Each number is 500 + 40 x the weight over its row's rms, rounded and kept within 0 to 999. Layers, rows and columns count from 0. Numbers have three digits each. The size before them is the row's rms in percent of the matrix's.

# layer 3 MLP down, 96x192, rms 0.187, rows 0-42, columns 128-191
118:487516523563483510495503483515513506522537473464528475390553557527475430439542507518476491508518479498453532442434554446512518539531466510483459514546479499509499489525408447539498542424481539
090:486494529504422457499499551518460467573446478540439455530517529571549468461502568461465576479483398510477417534488535400473530455423535488527549517495529462495490475509506481484521519483500530
111:575566463485515494503492462482547499496480498500513484493545461459488450545594501515542519498470539520533468475541456510577531513554533461581485546454543469526536465476467512490531458486546495
092:515568552508480526500486528569538454487478592530463464523505571614523516513556532493477548474486408485529532540527537400458505455458490455528457539488560508466499464533446543482451464534533497
108:501448484431440447492499514431417478527458514579479529449463518474497516475545509526473500478467458499458465486511651453416489480458521459564530429506495477504543473504515490511422482502514570
089:410551416452421456502460499450473547518442479448474470530540582511414494536495444464494576481599581556453500550489475494504564515536491531574499558506520470514478599511498520528420546398512501
095:537567554556475475507414526434470522479522534433426484421462479487509493482495562426525540486500501550471542495518541527514535466451555535564550438543466538502476548492487487508468575468506482
137:478551521510459509505493527508425518416431516515475475504447558490508517504523493575545568496480541489513526561499487477489557567536524514587466502463466577561597496443495435474579462533458526
101:510529511609489472501487499539440536507468516523476485440513492555489500493572541424424519447513535550481523589504528558512493528452487538558512525452409479495564476534464523543480453531569528
107:501526570469482519501457503468452567470468502474390510536525445501499470532569469539481565478553542534475529498523539487506456472602529554486462517484487486594484520485453521472521501567537611
093:467486488525470481505495577529469447545460425486425520468450510526431523550538482470522542475446597558512482489557551498545493515605479504444552532509466568595452597493453524553554536480435495
097:487508511511539459506504570455478507472418547456482536551525445491531516528584513493494510475506534579440520562534506450581549396458521452483514478534527458458535492510459463571514532499459425
095:559555457554539540501477522483432620471582507569469543500400456483558537500437541481477549566540526480523481507528490495481525454437459508515454444481491418477465511460412458480467475457480495
086:475458536556491507496478483573524547513503500471559483475500491594542501438491531512493436523515462463579472452477515425517499511463534499467476536525548536489487538495466497448533509571491471
096:483483503540454545493436565524539542507526546500569552476505547579461530486519504549466563424532478530518467584513494509443493528479550499491493586506450497478471562533500521455556534574517528
095:506521558468534409505471517459496490460517450525498482427532480487557503522501576471466486491500438498459540406523547507564459520475468554506486477512513542510512475480414478475491565466454455
098:521610494443450461501470566473467463538495522474544453494473548600452543531505517551480503458508416521426426487479535394521629427500533469434522518469548537463551536518536472508518464534500478
094:487563481513478463498490584490524483470513536542558479466539584478510486500473370590507480572539528450432511464567540471429466477541473448483528439564541443490482520503501506530510520494483465
085:502534475520416426494479499482421449513469549457474496528523493487511562477562483526543503429508511528458445534492442501510441532526577536506496461493496500521493499518595464498498625458500490
088:507456575503508526503512490516560497485559464550522464561457484490459525503507531446526556475505432581541523500505525465504520435474480463504442497500427527509517563463464553450493500506470417
099:550509480447445477502523564484491470530472503451579524467472487512587517527474513523479530509437487541487407545537547474510488454547583469471482471505531479481479510508475492517513518411533532
087:546421453467504494502442543524436480502507554475504509505495494497527435491374463536557457529503509490522467576533501504522541531521519548602521390503549472461484498560446487508548462482484523
093:493523519529463487502491541533441532445432495521461573557519508530485488534504429539488511516467542507540568499541493567568485502417519496458481445499518567534473440435507547505514564528520542
093:469484496450492497508436471497566526439493425515523499553526488528439505447450522532470399463409486487438455540502438519472497530506519505550563490527481513551548503551568440506504513468487465
094:511554494575495502500446469455472539445451496523518488499464472476535502543495511455584474542556551538490469536537533416553470506580445524506476517471658479511490435476454486526505595535450573
093:483512469526459448500457432470568366498532498535453496512480513475510470467633514487526458439452524572568456497514546473482472506484466482490533449598474491517521461518524488444464552408514497
110:513542532481597517503596499561513516536475518530532506515497515465536446481470483523468575501458501431465592469521508459523416440523486524466495494471541553467496433584490545566525457486494507
090:616497510483507466507507589481495458444482516478580508416548527530476488491580462513505549528491551482409502555502435494497508527445574473584516496500520423502437489559467478487547434495515454
104:482515558456465485499494484477450444394520525527589533465540545570456491511496460503494508559479520508451540473475559474482540505510546487545499423545525417428473447506374501460562484410496531
092:547502542452576422503514522510508430481541527496527492472493479511531526536495556525510510485464439607487532507553468492491573509518466501395513467499538505540515481552500491513482452496613484
108:409500466510464517502486471483533521534546514469418523529491520467519489513456513497479452484479491531448497473527451550495527494512436513495527498489528475508500519529477494551541516482487511
094:478487482517469537499468421460459534506448484474560547493518430502461477509508532406532553445533470470515483500497524449542564494422419525527500574463508550469457497540455449483498596488484575
092:506514495505485430500484501531533393563446555488442431431554479533472468519566499521456447534464457418545522554454508519546415564536445542477563548482457516472475465519501533504461473520584528
093:458578487575508445504553537502540445524485424404497496477412539446548453443518523520483469431486441500461504510501554478492532477435473547503478512559458483474482568473532537557450476454479505
123:531587438550461492494593478520424553522501491454519488455469465520561514446514499544519553434551523453423514453392465560542546554520448529530513467528545486520476502460522525583488441534491463
108:471461448517525487499426541488475464419534511499538455480473436481591455493498513461503504446525544460531489486484590502466527611500557482545417489577552578499445471428523511495491491523466495
102:371487482539442509501545499523477460549552541543473544467550550497461453530469478449487543509506479509490497538529459573480463422486456554448473460550520479531523546554466443538546507453563498
101:494444489532549503499526495490433536476543453458521492458516484484440542458459525462508474521497522559486559544525572575451519525439511586495427539554475487515520560511523513460556436496497420
090:521564499566536462499505520525458487555504509491462580490491498531513527510485573484498476546592566449539492473481576495525525458510590543585509537432473485542482594451519375492499421521491557
094:529569534460510528497443570541567567453498479479526496462492523518440482472517553495528570508536474472471542512439461512485517522551445475511493570467464452491483485529527469481523528544507497
097:510481509482527471499472475463524517460520556500511459539506504492507502504476422542486447529481472547561522498467530563527457500522443527464465495545568501404537556453496513472498523423520430
093:521532496507404442501426588472410492486537531504494484520572507413546462508527494485510529462543433515469499503500464482576525484452513493463494481433593482482491550555522484556493538537531541
094:437536506448446491507519499544513613526561517461446476517504467544506466508507512600491492525470564429439526451501535464432455529458550507473588546558499511454530454484569520475595582518525523